From a checkpoint of a small transformer trained on Wikipedia: 857M tokens.
Each number is 128 + 24 x the weight over its row's rms, rounded and kept within 0 to 255. Layers, rows and columns count from 0. Numbers have three digits each. The size before them is the row's rms in percent of the matrix's.

# down: layer 3 MLP down (transposed), 2304x576, rms 0.00682, rows 931-966, columns 384-575
# up: layer 3 MLP up, 2304x576, rms 0.0177, rows 932-967, columns 384-575
down931 082:110089111150085136100158144174173130164164140126099149133164155108066093138114135120142109170127114151163147114120105117142132103187086124121131099116123117123115068152175136151127082125124128141114111117135140126141117138154123167118153138124130149122129103159108087136151106154151119144139149130098108135129114139145128150091135123135085138115146138136141097147176164119139113165122141155132155147146130115125135110104112105153160092162115110082093132159133146098155115125111160133133113101135145131145132133135119126131170094095118127105139123111122129140126125114135112125
up932 078:149153154100105114109121119136128156093148103103128117091107166148136114108169156129143124124158097100134110162109084127150111130122101124126080153156119113126134142141137140120095135176140171163112116170109126117099123152151133143144127170106123132138109157124147125162110119148092114116170164090152166126122124099133110135122182135123137112133145075125137153147154148124135115097138136126070122164141116123141084125098088148139097130130131133133150169096144152106107130157143118113139117149126131149164103146178124123124096162130115078150143118119136104110101112143110105142
down932 087:081141119124129159171084146136155154142151156122114120132107087109109134139094129100149129147120159129117115107131178060137093128174164160115117149102155129135109104137118089157133093101072091108133106142131125105135107123100135090133169112109154157103122117157114123107157088101173141130129087120123142120128110170142131123112113118140119153119083178072123126118099107115135133120123106129180122115129137137148111114132147112097143143092126132100111128151098138169172137135137152127099129109138151130146155173163156119146136123129097175114118149144141132148131154140120142133
up933 063:126162087127092102143140126128101095114133101141109114143081148129107113143144102088126138138108124099151064134127154110130153125131105138142140111102070131176153128117091124111094156113142117112145157144115126100181130095173132121136166114148147107166154121136094143183167107124075139098177131130110144115154097177120172135157146146126091147124072077118080167136143161117137090110129169138130099155114129145142150143152122135095121118135134107147123074128150152088163193079121121145153103142160127167171150127115121140136134160122135123117091105115092123144150126165107161115
down933 065:142106155122126136106141137097154137092117146107124099137183156123173164132107134174094070119118124142148196175120124110105126126115162151151124112128152154100122128155146118166139091143111123119123100146108085125128107130129104158089071169122119101105078109096141101094118104108142089151131114145123160134107160078129137127113128120117141129121151148128154095115154123095105132167121102140120148142108119183100147125097136106161126114111147095106102142124109110143129104177125143100077150122090156082111117109137102133107110095126142108074145131143101124106154134106166106158
up934 068:139126139095129118136135104144145194131119116137174121126163142099139117113111148106132137109143077101148155123137156131127125122163141130130122116081128121105140082127146147045173133149137114094099126104098121173127127145083123156111087110141133128121098110119090128165143145120114158109157163135137151132094113135096118118083117141124169136149144165150147147120067131117126140142083174144138131104111142139173143142147097148159113155106081139142139119125100076141124120113145136109114126147137100101133107115142127177127145140091108131120114132103121144152132154116137112129
down934 076:107111152132164090111108111146123111130085096109153133149091121181097136116128068163156089130113126107130062132123160149124114148091116140113145114120155113141093136128121114122127161154101115132134152110106141127135135128150144172167182122131120111100142156126147097106113111135134058128140112132097144148101124168134082130154152131112109121118158130176139092164155127125148156110169103137081123133104114119134109104141159134134139110163136114142119109127106118156108093115126123142135142120108161210135136128123123114117103114183138117128124109119122095119091121176125149096
up935 061:181094128093161122114154097118123127140080155092118121129146142136126131143097135103141120152136112104123158071128115126134160164102125150133084108104092120114109170127129136136120156170148130162145109104122117106131081138156156085164080136100128118088144115123141080117131118159091127141109155134140146110084116145154117078146129129090103149147111152107128118113133111124148115139102143125120054127124123123096112092108128147145152154114110056131086108115119128147148092143146128103146150146109096091107136135153093126118092140106117120130106108131151132151115131142135159081
down935 062:125163118147141138147141169124117107125167090147154140155086097088139177119160125136136105132148116115122150108112127089133086110131124107107178136148129110122127067140115107070109089112107118086136144088095155118128126122122136131095160094124126147140116160119106143157121128133139145124155115152142160164107135147127132146122116144125144145111127120131133165165104096096096122128125145160170133111167142126136137163124152104132123112148132193170134131141138166142149152149116127113074087178116152143161168174119167127100120139167103130100125165116113146104117121174080120155
up936 149:135138086120128138187115101144155181107190127127101161154163138096131123119125108130129179173133156140160141114151089094158115127123156135137154117110179177118141115153093106102099126133152117092127126115132145119103126149138151122116127145108120101106172138158143108112144131125128116101167112118123113108159152139114112106122155064117138163092161109120179145117118123149101174132076143112128101124096117127109135114088134130116150104157130120078122132131128133122152123066075125137165108115126122118133146124129119140104116122153120103078108129136119120128148128121153104134
down936 142:154146085094139109115120156140126071169156188112076138101110112151126187127135114143131063110136097136085113106099095194096118121157127113155135120126077120116143117137169120146121148108166153112132110165098131173109141133086128107115149167132174174133112077120104123138141131107100124136142137132120126117128091159108120150129126125151152116109129127174126091161137149121131106127141122141135112134166140120140113129162129151097152122101063132132160096107074150169090111130116149154097150175119095094177109123151127103133140135128144106105130099127119175094149079172144130095
up937 061:105098092202131160129186133177111185152117098102118165111141142120155091163100123076155147100087142184168149135122138142128131122115139112129121105170094117124137118126111118147118107107121106124117166132089137134103131101119143149166123126089108103114202130120116126091133095128113102168111123162099128148112097118104131117119141123139107131119111158138161127178129162120135120070101130103130170130078152081131101148135115139131059147155105154112134130126152113131125090136142094134157097109135117172131118110126135158107146153179155142147147113105144151118128137130105135135
down937 064:146129132117110154086075156102151076147111148151096097123115112120102150121129138150125140141136116097107164132151084108138114119117131144118139148147106123098123138120138116148124101143141144147124113134118153143136123142142135153124113138128130130198085145137168141153093150137113145115125146130157123098102155106119109117164117141112136130115167102119136117090134089135097133185168125144141116145137099140159160114132144133113168126115124145177164131101142149108129161119127156097127133132132154094102154114114112106187148120097119101142103146139144096105167170126159119094
up938 072:117122162127192121123154127139153091118135124103095121092140124123143120094106164183138117111113124108108138128121126099121120111123146109119104154165090131117143086116155133112111184161122129128169137143122141106105144123071133128117099104119109139120101156154141134093090102138141103117145118173129126179110102114102094125111125131155103109117142120134138131079099168135132126085103131110161153092175127133162084129121088139128111169123117077151100148082131137087139144127128138121123114107130086120113125100183106164148100118098126119096134159121131195209115117112092108158
down938 084:157088097105119145126097088119106150107122084124166124171144097167108111136127066096139130152130144140128190138132140153136138125104116138080127116122126147125142132127103125117124114114119107138132129123156126188138117162171138154124099140137114122161147112066143111098160141115124119153124156101128132137145147155135106102157127160111130153106120135149112144162132128099111122122139112122149115168086095109099130095144138100138116095144121155117136169133125166112164169138167142104136089100125121153155131118068140123117178131188096063190101123103117097139105132143128126148
up939 152:101162146143119147098137126157096209120156145113110169128127139115135152121146078128125118125158149107145085086156063155152140165084119148118108125117198120163119121108157129151122100094131125114122144152081120090150116154150141138149171122120136111091140104113124074122136138132118119120116104116138129123129125107148101154130185129113141116123110153146118159110128116122130124110119128120132095111107142134131138179124128155137176146081128133120118164157143130136133149115131103098092111136128161132157115147127133150120099134097123155135104178137108125126135135135152109162
down939 148:080106113127124112128164118144145107098134097130121134122116128112175134167125135141153095125156131138170117115099133150136152131152133122108158094110123106119127091145114117110107101145124135138117136120126150131123136126120141083101178147158152099134114165126128145139113121048102137111141114113129153133102130117134155105153140112112144178136124128159135101137156134181154179110105133135108093144170155156134118143152122106191162115160114166108115086134129119159114135160112149138085116147097126114104144138160130123150106106106173114117157126175101149111139121116106164116
up940 060:125160152137127139153122135128084119096108110172136138142139155167173133141109135132123153135119138105159142112108137133120108118122179132122110144120164115174142114110161129202137105142132153110114134150080140120144104101106141138125123129132104153158128121190112123142128141110152148100140139098134196152138130120121118175150130151095096156130101158148129145127135152144109115183081141126143120143107176149094140136146091107146115106085120152121103146074135157112162182080143119150139136099151158138159151111126112101119109143131118118126124133151123092138142127156111138125
down940 061:122089149138185149123166114166123151135142156127117134122124129128112099128147089153158121124131164144140120170095138127140121169103134110128111134140083125092139163142078117111145127110153132151152105136199086156144143174108143112132147143138126109088111142142177111114127114109121082107151084163120134116148173123150152120139162133128111116132125115142132114135119126077107116163152140119093174090175120143173135149113134130135138117146088111117103160154096115112126139148083139138160125109114127100106080156124140151143161111145117170137107163113125156145126143127124113131
up941 159:122086110137137129165104128082107120125122102080140087138151123115153138129095148118139128143115128149157176160143106083112132131160163137116146093147129144148147113099133142120161128166147140155127132109149122122086135101127120102086125132156127114104111132165051123120120140154100109101160120127130141117151129141164137144102116125153151141153134099117110107083142127107098148135154096107153143194135100095161162113153151118132112115153078147129122150139128143118163128097155096110152132139160100103149125138165121121145121133103113124158114103106142146107130159120122134131
down941 120:098132104138134095117122118157138099144134103080184116160134156116100131122124115162117104109138154101156095127135145115135147135108107149193165149131183094089165109090110158139155123116169125067138134134140138209123123091145082085117127154138112113134126126139136132121159107106105152138105131125097114121153092126152117115107126186094116168100129126130118138128137139126135121154122158111102149071146120144116106148100069184122111123117183151137148099186101110148141127132127110109088133089068153151104139139159121133129136114113096175168124108123087092101100112137125138127
up942 113:164143131108138119102136112120169073160147077104110125156104136125116081101114129117114146112129064110138130085147152109126116136134122200084083143194133098086109119101165136136144142099161123132137177086108109098122149161141118126127135121118099161137152146140142116066124128097124122140129170170125153099145125070132128128132120116134137140148112093120130175097146141094103124113114145113100160137105101127112132133160071135177169123050147148147126056140147127141136095120134148143117125134141142093128077150073138148134120158114127191138145159133126161138108129134129120138
down942 110:119140098119142146147113126140203129157110096092156128120124126129132119151147120143150124161108125147105117150139079103155075084187146155133121105073128133174081163117124131115137106123114130146167138116131096131128133165128124148108103118125116130088124110142157145109140129154132113106155137115164138115112125200145096125159139124164180120124153121143126142178114119102117158080136139130163130152114127163136111141128093114175188127136112149100151114150120154092110131114113153120110131091096118156112166140111109112150087142153137103155130115177095131121114122104078140136
up943 060:138128158149096098107141114116173166141109122161123108128145146107158132153115170160107133117146099135105095114121140118127147075138163129137094137174160149095142124123094078144166156125118139151170110099084167149136127174127131147108104123116136144089164161110118158143122144131172117143140130089084161136115174121145109167118119130071144150124128171151118112114101096141128168125095123158134140107082117137127170175114138146128126125113111150137115170200104110151158149112100141123117119096108141128134119104158122132107099173121131147138143134157120152094113143122156146107
down943 061:132128120084135189121112103135065106113119143111093158132093123132109130121147136103130098138143124100111133147112104170122127141148109134104174118123131124134127122156135164120122144115138144139164115168162122125112140117101150147173123149107110118121145098113105108120148092116108130088112134131182120103175114117106142127109127149153109180117091093089111130103147112153150081126132159145143138128149148128099068101132110116130079158122119124136154107065101145155115089137169097147095137150131108134121106116120113150113143093116156144153114153121130102168104113178148148143
up944 101:112140119130099119163140134117061155127094147125141170165116157078121098092159143150127123135157129128133131108139144133154129147081191158088165144135129106101170099105142144176112159134102120141122163169108104109127117109166105112154117175136104085114123151111130135153153142115145137135184148136122109102134123144144108122115096126128141124136131122160169193133114142146094150144144138121065119136136160092114139101104143122118113130156136106093119151133144143133148122110136111122137147141106127104133170112110137135141130110113161109136127153125117129156118123113163139122
down944 108:133089105119106100103160127144145145159179134144116124085200066150101146112121123132135116111142098122079076109123140160116122128102110086120107137135114139154134151116126112132149059136163116122128127135166123112126111150118090126185144119139128124088115132139133168125103132151148142114098114122110149143143122125133142086125164123121144106111112151099136093143100121062172167136127118130169160168135121133113134144123140130149124143109070138141135142153112107116117111173134101101119152116112140150138114113210125147128137148109136167131167132138127105138235123117126141153
up945 120:117140123166113102146152128147105136055072128157128129080147133120166129137119168148088092093129095153104139092142162143163137114142123087138127104130098111139144187143151164150105134155061153133115115133105140134112146113094176125134151130130127118128114165121148125124120166131147102140091095105130125147135122151108106140133138104156097167102137098087155107158124100162117101141142117090177102127103146135125133137111134139127143140103121127135126123143124136105125118125106139205133168116150103076087147149111082149155109115156126140117089074163146140177147101140139120152
down945 106:140121120145131168133102122129181089155162112129115161153128095135095140122134106119157110111137153154127113099146105131156097136115139165127106147109137151122098117143086109100154135120157111114145129115142110074121113111168093090163111162138148142166118146135126067129129102153137116155195140149120119116139133149113148170154154100121182081139090102111129171118167134111092140131109106151127153156132103088112118106126156134138089109172126122140186141123149168122099142203109111133143120120110107148147127142097129145092160123101064113122164124130098083127104116075110092123
up946 071:116126146122124134149171122116134119108089124146126062101153111118113167117182133140108099090123108138120151094156144134168132121140096140134127121157132106126124130155160078068154150147091115128122124119130124132147102099105123118135139139134113131110132176160110130123116128123136123103124120154097099156140104092163074088139108166133098130110166121167128113118140145114104149161154127150135113131101114154122102137136102113140103112126127111106094130148129139106159115127078120153151107117146181116131122132165147113088123160170127171135143166110102185108115113137136121126
down946 086:132119083136100154092109095176116108128146104115147161101147106107120113121092147109093125159146129126119129147100124114095181110098156117096139132090140137142142136152105136157109091085139105123132155128137114138119109183095142116144153110163127140166089129137123127150142087133145092133108127095123131100148141119099121151139128120156116169095120164101120114159136117149164085137125122112147137160138132109110141105123141123154117137133116141179125135097078110116116195167168134131096173137116127122131151122113123112126140109056123111173169152132090090139154140163151098088
up947 133:109099173126142137168083100094114100110115080121100076127177131132124102131133109126105081168132166131117137091205160144137124139125100083118146114145115088173195139114137108133126073113124142121130127090125085132138102129057156145126146107127111096149085135155124141112104126150127163138141165115127154111130159157160119080101107154185126101127126134108151170137160115135130145134103123124120131117169111121127168146149123074092094128181140156116107096145128123125162117093103100136139125128155126098128101156123162122119151137156064122105126094130166123122166117112144100088
down947 095:081092117198137140150143140119146107091156117084109119110114117067154066126146128088147124100152158130145098157137151110139171122115138096154157142117113138082147157107140104116121148118170119064155098121145152139128131106130113117133130105143139138120086126112119130131148098177137094141098110130127107109109146112131119087103119183131122113133067098170128150120106133127124115122130175135139122150115128170120170124136138126126121122094101128145152102144058113137089142126152132132130146134133118105099146102139154143119090116160112148116163138197091140117105120130121103101
up948 058:127125109120166115132129127133146137092151085132149139126140104135139161120133134174121117129133092143143142126090158155151133145124129105131126112143161150153132161128124119110136114144137108119148137135150121124095153124137107120083125172140144123129124141124150150118119137110136133136160148115101099144118143169131163095163108151115117125166130124143122140200150149111088110129139095148101163109144125112103110076158125112139139136119113120168114153161095154144083155111111140150137095112180170171135132123104132101126138178124120101101157143140075175122117089109103111099
down948 059:137159132124087160119133118121114114141113104131133105098116100092091118107156083122117124165116166085116105165127111115137119109163115108122118140134115123116140138142176123150136153134102106112139097150116126159181090118097155136122128119087137163088129143103092061133122086168130137120106098114129115095139143095135101132102134160133118166110120174112130114071146099153157121160114122158149102156128102166116161185125137089138129140139112159088126152127160136106140132172182143125113156107082102118168154151149146082132130103124136122121110127128173133141152161137118144141
up949 136:093129113123099143147085131154100116114165156106094128099111157143127126105126102114151135143108136111123146140156124132116114118116104115119127136120152093118141137125199101150110100129137149116128139147148118142159144170128138152122099157111084126088169111104124104103130126147127139120093079153130099126147114101151108139130108168131132123119107144122117131060113130041135111158120127097159154122113157107086136123102118158113155127121117174089138110126157139105149097107125116124137136155132126095156121156157150146099143155098127163098157135134143124124128126122157114163
down949 117:146152108118138128136111105115102139100149129147121132150118152112126100109147083139144121134113088122125116111127130094122128084134101131130142143171134138120121130150095138137116128135159093147116113152131153143157122134131097124146126154105142153149128092143131132123110096131114165124147150115132115139087100118131103139094178113111078120139130117104157118123133099099108128122123134083129145101110084166163132171125113147115124094102133097103098128161055141153134128121120143132138136158157119128155087125147102134126147126138134161118088162064124142110149153132120134120
up950 070:155125100140113112128135116157135087123155132120121104140123105131069116124114116127142108145126101159156144097093114152168148066151151103088133140118152126101081156111100090114129111109121107153172131112151149110121137088125135138127136152122141080097121130144095092113133110124123145124092159134122091125120123131151138082142164124102099109118087154123120130116144157147155116117178121113119154109107100135165140132135137149118137114141145161088081115145105125112162107149118101139165120091120154125139101146122136183091114136108128132147145164144128102116139172175145118147
down950 078:102137149105133144100089126117108132122137115168120149155158115162146110115115170145096147162153144127117160079153103101083116176152122145099144145104097064157127095147132162132108138140127137094135153127152129156157141178106090130154109134135137186151127130157167156143147059098111101109159092110105147117093120146093115130147152134130141131106157147095157093138134093137101108144141139146158102096149150123111145128109112120164114082074146112185150150093125096131125211131111082146098125101146137153089136147156085097158161149121162125093092140076076167148121110116133104124
up951 071:130126148113132120078097150116114105131146163136099132125131123118092096119057104141132160140144135108131075131153108113127146146148166131156115124101132136102137199127125139145136157139120119082105127093091140145140122111121140140140097129119120113158133135121082121097105124092136144111153158118089154125169132190103078128103111172128105131099147089135131134107124117081107162131105126142135134155084140107154109141151127117137144099131133093139106088128088158128156149092161113135125158143113121145156136165109127121116127150132151158092123143168135146144089097110122141142
down951 084:125091091110115154184141114166164133149113129187098097135166136103161195123150162153114105100128118130138138108107161166148136138074113109129130156131091134144134108089131096130140106153148144132142124140126120105070122142150098126088157145114126119116077099129135118128146065132131115129082105121140134198156138079093126139170117121128102136091102158074109116147143180112160118110122107154149159097188129155075167164124136149116156132122124134109153166158131129104067123170082146145139102136144139116118129089092078153156087117129135133167178110148116130113154090106102106131
up952 077:129108148087129106129118102133116129104160122144146142145132108174132163158154105135176152109117150113127119102102090096151137140056085103095138123137088124123123032141168135112113129122147153097130152163104142125114123118068096135162136169087126103132118145149094115130115141101124114109129140141151162169141111131148149117113130112136114163147095116133090142157111150154126148133103146151109119140087103153110142130070135096085136144105120160102139129162156147132129144120085071145102119155139113137140147162120088197164154151121118134124108143122174117145178162096139113140
down952 089:142112127150091124109113133140139119095096115105153113146124195110123132162115115096104092121133131151134149121135142137079098173182133151096132149091164126142107166144132092139119150156105129153156149156142123147126124148133140126116169102103140129172126103130132131112152115154137105165115137132112100113119133167125127123175170129102125125110117116148125085124122105070124148168149156137140138149167129128114096121153103181151146107116129111135114147109082080135154135160129157109143144088099125138164146123118129091096106110158132144098126112165103151122106103141141121168
up953 065:126143168114095119128165148115159121160087136102147125106109170136191150128143132114104150125117146155135117135124137164091157174159134122113162172152076093140096069097119129111183142127088132158095107076134122119133165190117134173135155154111109101131100140140177118114147147167093157069133123156146191135106151114131153150137165165156150119134152124130120097156139138121163125116132140081133100106128101123124114147128111107137177130147168103108120128139099144151133114156137144109154118129119111090141118136129114158133196159139101097123142107161117182134101088122114132147
down953 065:109142106117137153150150172143114101132152130152111132163175099120100092137127117192150117098124124152091109157145129086141128083098078111174133099162165128090148162114087132097095106154123131105091127126129080150136084106151162093138097098111166151143162160159147168153120142112139131146131129115123111111167136114147092139095156108095155123122143090121134120123173143114099163171127132146128146140119093134134139127156117142132134113131107173159144103073136138124125132095114125116121125136111158155107149103138161116145137135128134156158139131135148105139106162198129121124
up954 065:106153089105128137101164146157117123142101158129105122116127032123106153150111122159157099094105099075134112107090094106105197168115140110117151143117159081129151104149126132146148095127102083139110123133138130131118136122103178157159144119121125147066063156139078114116097181145090130148127154107106114108147154119158160088108083171111164155142135143111140147156132149131124146124097160137165127098120136147104115130115149140126113129138160109152156157139133122137177151113136104144139143129163067109127126162130112192118121133128102138109151154128141099125159130139145083128
down954 068:103118130143126107153086124138092090121088147151124136139115202123154131114145143108104130162110152144118114165151161175122079147125086174121120154155121106117133115096094132123110161167155164140108138119121120138130130149147098143114067147115173158124171103108152134115115158129112130093135107169157155131144135150130144127195146112130139133138124128156151125092152117153137148145132133155102116125148133153130138130173101110133172083107074105106105109055104127130094111137103138156123102103102142151166111128145136097103085132106118142137125085114144144143138131151101105118
up955 076:084154148129127096115122109106116132171145132114111159132099124113112126178162113150146116141116155175126102183104170148105133095115130113097161101128092127152097085120121143138118128149114144136033134124129148097147114152183112124130116128133147131165119152140100133111122123139158124069109131158121117171145156130165156148154130134118146153149097090114106120161108144139145111154104147139149101123103160136135126131098141152087128133141146138125091129144118089102152141129127181132140139137145143123140122154119115175140119135149142138113126099139112089108106142137167143136
down955 067:102136098157125151155106163166168113106064118156147115173126161146129142118090159077107142120118102140113109109130135136127132138192118162120111126103115114144138136111132150115121148140167129103137090138101144113130117155106123149118138141118159149145113126174110164156150127147130156144150089098166155091153129110131127105150160101106131150133146156163128164051149149094084135142164112135127135151147109018114118102167157106153083150079130132147138150097089131121151101121121133096084130166119122128155085114117151158156110126125103139139143129176152154125156063122134130132
up956 070:128136150163137080144108145119100115149122098136133106138133149150162149134138095146113162156130134136150096115128089137138103077131106121161128146141159119159077114135117175171112123108139133138129121118141122158150158138120150131148102107129122148116128130127124182131122108146141109081103160143121126172145132153133144140086118127161113168151137130131133128059123133129101176141130107113137124114111060144121114078120122148104138097114120125213142087106107148111117108151103094133117085121120111115153128111102115168112145161124091166095118119118105126149126089112101109134
down956 071:153139158140148166120162111139124147140139146100139165084102096135129086133118162115149075074144143119122140148166148157140145159120158141116117119167108138120127166118119107097143142085150117136148137142156119101088148168115145160137161152114127136125122130111118141117122152123115129141148110086111100121104131094162135118146153104105157116129134111146101149161087112153112157109146152080065138137117150123126123147174144102162104167135172145120123142112128141150107142128142163124133129115119092155112137148124143165128108105112162113116129114145143129071126144104111146149
up957 066:132094112174063122132136088102155129159132133118178112130142148136138129154099176115115098147142130130129112133153130089148134130135111111126153133154144136160099109106074107151118148130156132113123192140089123132108121163130123146162139124128157122130119086137143128107089144175107118111125104129123139138106101143149127134136112110146092110122147120159127129156095143130112129146156140117138144114120146130121159143116139101169131121146124108113151130109148111146170089118155179097149133121112101062105145141147108139149174176160145134127085094097139120147134132174149097099
down957 071:104158131114140119159144085158071117119118118136152146138122073112117111101154144111138158129131118121113127140058135143154172133078127125128127118128080113119145173130158124125146161150097127098110086105139138125118115089134130120168125131133157134078151158178124162086137150131126139133133145124131131090131110148116117139122104153144142108122119119136113142102154125101148122099123112148105139128141089109075123130167189161117148121150121099162107162149138161112133161090121115133128141082099150130163109113156107126135124119139130148118164141165095105153121120151106137129
up958 073:155115106134141147168144125165156120113108161136156116176124077167164135104106124125116158083115136158155115147152130108122159228104082116095142127083133125159197075152096116155137127124172151131166121128101115118142139116140124146164125132133122149095130183115096090154149109135119125121156133103139135106189148115122111130135154135070135134092103132149156142141141082148112124075138133133125111115113129074169128155130113160140141118121096122143111120149122118129104108126122125094102143143105161107145100147111119114136148174136145110170134122147112086142099102135124148177
down958 073:090113159131151152115113175105106128130114109089113107101155132149106115179157167097110128137120106114135143143140122167109170111131144172188115093155161179085127123135153151153133173107090130170114193165162135174168135149138113151085106113118113144131132044139106127145104109125156145139115114110115147117143112129160116162136107132100133119119123103152141067133103088102130126187142146110142114154156159165108114070152162077135114152142093119174171128092098120150120165134126124134145136089118123141093143149128144145139093117142122127145135122124105140143152165161123125085
up959 127:100156128151172107156127127136161114112113127138135128167134162152110086164114110142108186125109167145123098149164102122093113148100159138107148111120120100146129081133095104116109103090149141152125175142101093131143132127100119119111137149123068151116129142166113105112142152154146138101121117166099102061130165126076092107069148085123151144125139140085120121107108127096130149140075131085125128136082121089101172169124129116118159126151101111090093105183138127128172105077128103160151143147139147085161133186088108156132157095109106128110173113156130137127146101084152151140
down959 122:132150135127153107170129139119109101113117164121106124132147137117125095120121093154131165134123182133108135134146141163133131149136164119088117148125127069148133120147138108152127115129152138101123140111124134116140147122097131152147114186102114114121127137159107120099153092148153101103144139130136109132134169161101099142114172100135144153136130127098142151089139116112076127168113115124132146143125113113099113156112121123095114137123083155151097110134062157152199116101136093120121144157184144134135100123146115153081134138121109177133120120099142098146148151157173152133
up960 072:125128129129139110142110158114102131124108179159084109060167172148157166114127100144106082103138160115129105141134079128098140109126167120150165104137149138149150097143107131094101136162109097141084142085125089092115122075078115142126140122173121096121118127117152156141153119128129123100133099147088112111154132127103126091122134133142122132139145113144098166147112123136112121117104124150082100147104121133175096142158116139124143119164166122124126131171153118149108134131125143116142149124133158149145132118127105112089107157129136114128123130098165103169111146148109142139
down960 078:129100082130114135143124152126109126118119062119119145170156101135099128108119127127097114094126129143112134097134105123133156111084155127127112151126118106134130118099087124131123111107095123119118105193147136170135130149104127112139128151099172126174117087171089154086106152127136137113124141123149116176153136078132119131159125137111107148082103130089122104154130129094125108139119120161143144142146104121072143157140146116102146139068086121162118111059086141101165129160154141139129158187144116088121104124132117144167118101111123128095163081137098119163119121115138149134
up961 132:100098127131112100122125109152124137091149103129086127192148145129142125145134171121146189160132160134146178143136122088128140131115142139109154118123143128146152102132078139091119106139154119109117135146138109109171132137119129125147125106125123132090140173131140107104166124143110174139159114114116101085154173138099078115111126126122107136143127101108129154112091141105151183172131114162160146182135132096129122132159140113114120130138116149112130126130154086121158163125114150132160106144140162087093157134166112134108117108139126138109126094126175123172123136125135153112
down961 160:131133125080125134125146138117134120187066138117149094102149089150128124148111099131124099118148145131088170139076157105095106100160106144184153100104100089139146153136121113113138106142125128147148100118148099137105146073134110136126116123148129142175083182165141175104090126111152134121139137127124155118113114113147173124164086144139131167092152127190106116129107099112108070089111110109109125150147127158124102102159113125142152157084093123162127123145143169140116126143131144098120092164125138143159120165144150148155096127107122130149204144123139097110117113135141154133
up962 165:141143087073122130140135102152153108133163133110127146106120176112089139115159135108136150136117133117120173117170115121108126140053157149152130118110092124121112144161165100136140069129135137108155140135135105133156141142140126151128156110109137140127113145084131149091162119142151154127168099132124128119143129155128082157168177135113158172123157152110053129126133145116130078131126135042111126100138147112171141108096145176145150109124168112093135123149139104129112118107119143141095131076132105108160124126125115153141139155118084121150149124127122103095114160125137120159
down962 183:086085110140104136151103111120166163167134090132133146138181168132100120123141135158133112166137111132126143162122138162145137126113111076126153093104109135136182114106145117155190092143084118155106104112140138091092134140154147124129096140109149099172154162114152171123114166158165122139143112128133151099114112095122106164142119152150140128121152089112125182111089093085132155118099101165143158127121126110133113120144152114133130099136121122183117142125112152094125155154145095085177138167166141106177095152096124114121117127129139131156111105173145100127130126138158128133
up963 067:113125162093135118120122151117124109123124110146149124122135081133146118182199163124129123117128114136152097133132113121162132100146138123133133107131080147132157137119174114190090147163150112154142093144105108117139135144112140145119120183146079126101126108141129082161094135152114143105088143168166153110110110112090159121118142136115139126087154085136156146148146089142093155173117160138130170120112132124132127183156084121084143115137107189132146099106131098109162111109154159141129170125169132101134146094135147114129123165118141126148104145129120172160098098136143091149
down963 071:137103140177158117094171134152108130125105115106117120122124215140125133110117113101134132126121151143099122100077160110126117150095103135139129159149191105098131117172154154099133085100095137099115138126111090147090159139135166116104168105144126137146117176126143175167189091113125132129151128108089124143141138123116132140115141115087094122125103173158101116133088118108112125110144124142117101107123140128139119086111086120116109136147127118150140142155088138158127149162102098134128094156096100137083123131115148128132098090125124159092103099125123103107108143163112141083
up964 065:111095156117105163155101106140134132122083136143120143122131122142096132110098110147128124125115069140128130113128117156133132114116146108114173108125118120145137115154110155116146138128145169123083083152142157102133106112111148146140076148157153149125157126112123112126113131115107138139114164134175047118115152094103126120127130127141122130148135159110135105152167189121104137123073138150118128115175076167177159178104151133094167123094150128115152141068142170154138109124125148104161126157103131157137111112139126149096151133153160113146122125134099138178132139095146096175
down964 063:159140083135067118112129158132131131149140111121127099120147145130134130129100135107093130123133158118164162104142170073119108134128138142095102106135094116119145116142166111139083129101130136165168168118117126138130157133116091136107175140142086096155097096110145147147115182138160128105175116143084166146113139143149144175137120165129124076127167140120100142136113151127141079150148138116120152162128115081110158089146091143135108095133099120134083134167133126130168200113109136130119100108146121126153110089159102088163169139156110098109150121121148138090139153113132135117
up965 068:138165102145132101118105149109143139124180145133121124099113143133161151126116152111152134063076141122159127103136137164096122114142106100063136090155121121113190118133128147133126108129160152150101140171127119095140154116170115093154106144123156092118147201136138123163126161081140089121122106158088138117154144139169117180104111135108160119109130115138130123117075169139167087124150144103149133165141117102098134110128125123152148108133107145145103126134158077120134156101133163126122132111141127197154164110114092123086083137130148105094168090131135104102146119138146156160
down965 073:139122124124109141151136094134114101145069080091148169153151103143098083102145123153085126144168095135139144121100134160135138147140151144091125151118141107136122102136132123114112162123102083096173106147102140148131128133082130169081139080135136134119140076135134122113101106103131132111144129120149091164119133126116194115138179124142105167123111138100124114129154118115086148151109130189121081070100178153126122144143187132090081134112115120135141171118068170149149127121126127120160178143120115100126125123162137149149175127104122135155133136144108130172133112147141144132
up966 060:101118107150149145140149144158182116131149151153090122124112108096134129141165131141139140095107100085124115141131088108111141118131107130106152048101125102081146099160164093132114125154153132142118083125150122150121157139165110177129078106092055132134110113128126141129107127166144097171130122115090113172105175113165070130136086128136169094147128096105157181128155202099126123150116142102117141136112061151094158134121130123122141135143091130092116082095106130087113126110101139130101127138138111126136097082171133144130096117137135100095141134169118122090124123118133082110
down966 065:133140136115105124069108115143108156087115118102141117114131196154128099128090145104090105124096130157145123137118152124136103150114141117154091144171161113154086136111087126104145104079145116118156170119111128150124112127116176122117167125181127140102152152076126134141105137135136179144114148153124093104159051139117192138111098143171095130096132164128070123134077143152121143082135132138129129105141118074125147120134096125151128125122134173140141143140108125138168129133111114143130123139155132121162112077064118139128141138109146090143131148130145156179140108166141146127
up967 069:140116125065078126134150097117134127119129145117136169097110137147113141092130115142172116156082105144144126094152126145136116112166123125143144162057146113115083099142102103092111127174144158129135075104137150137117154096200191152101129095109121133121126139141140126160159127113120122115121161106145147164079094110154139150150127163152137147123181122121126111099128164163099113167108127128137128138133130168110106126102163150137145120151170109150150105112144134123130122158134133129164122095120093133112113156157117133124069105098110197127128118127150147149106125114103080140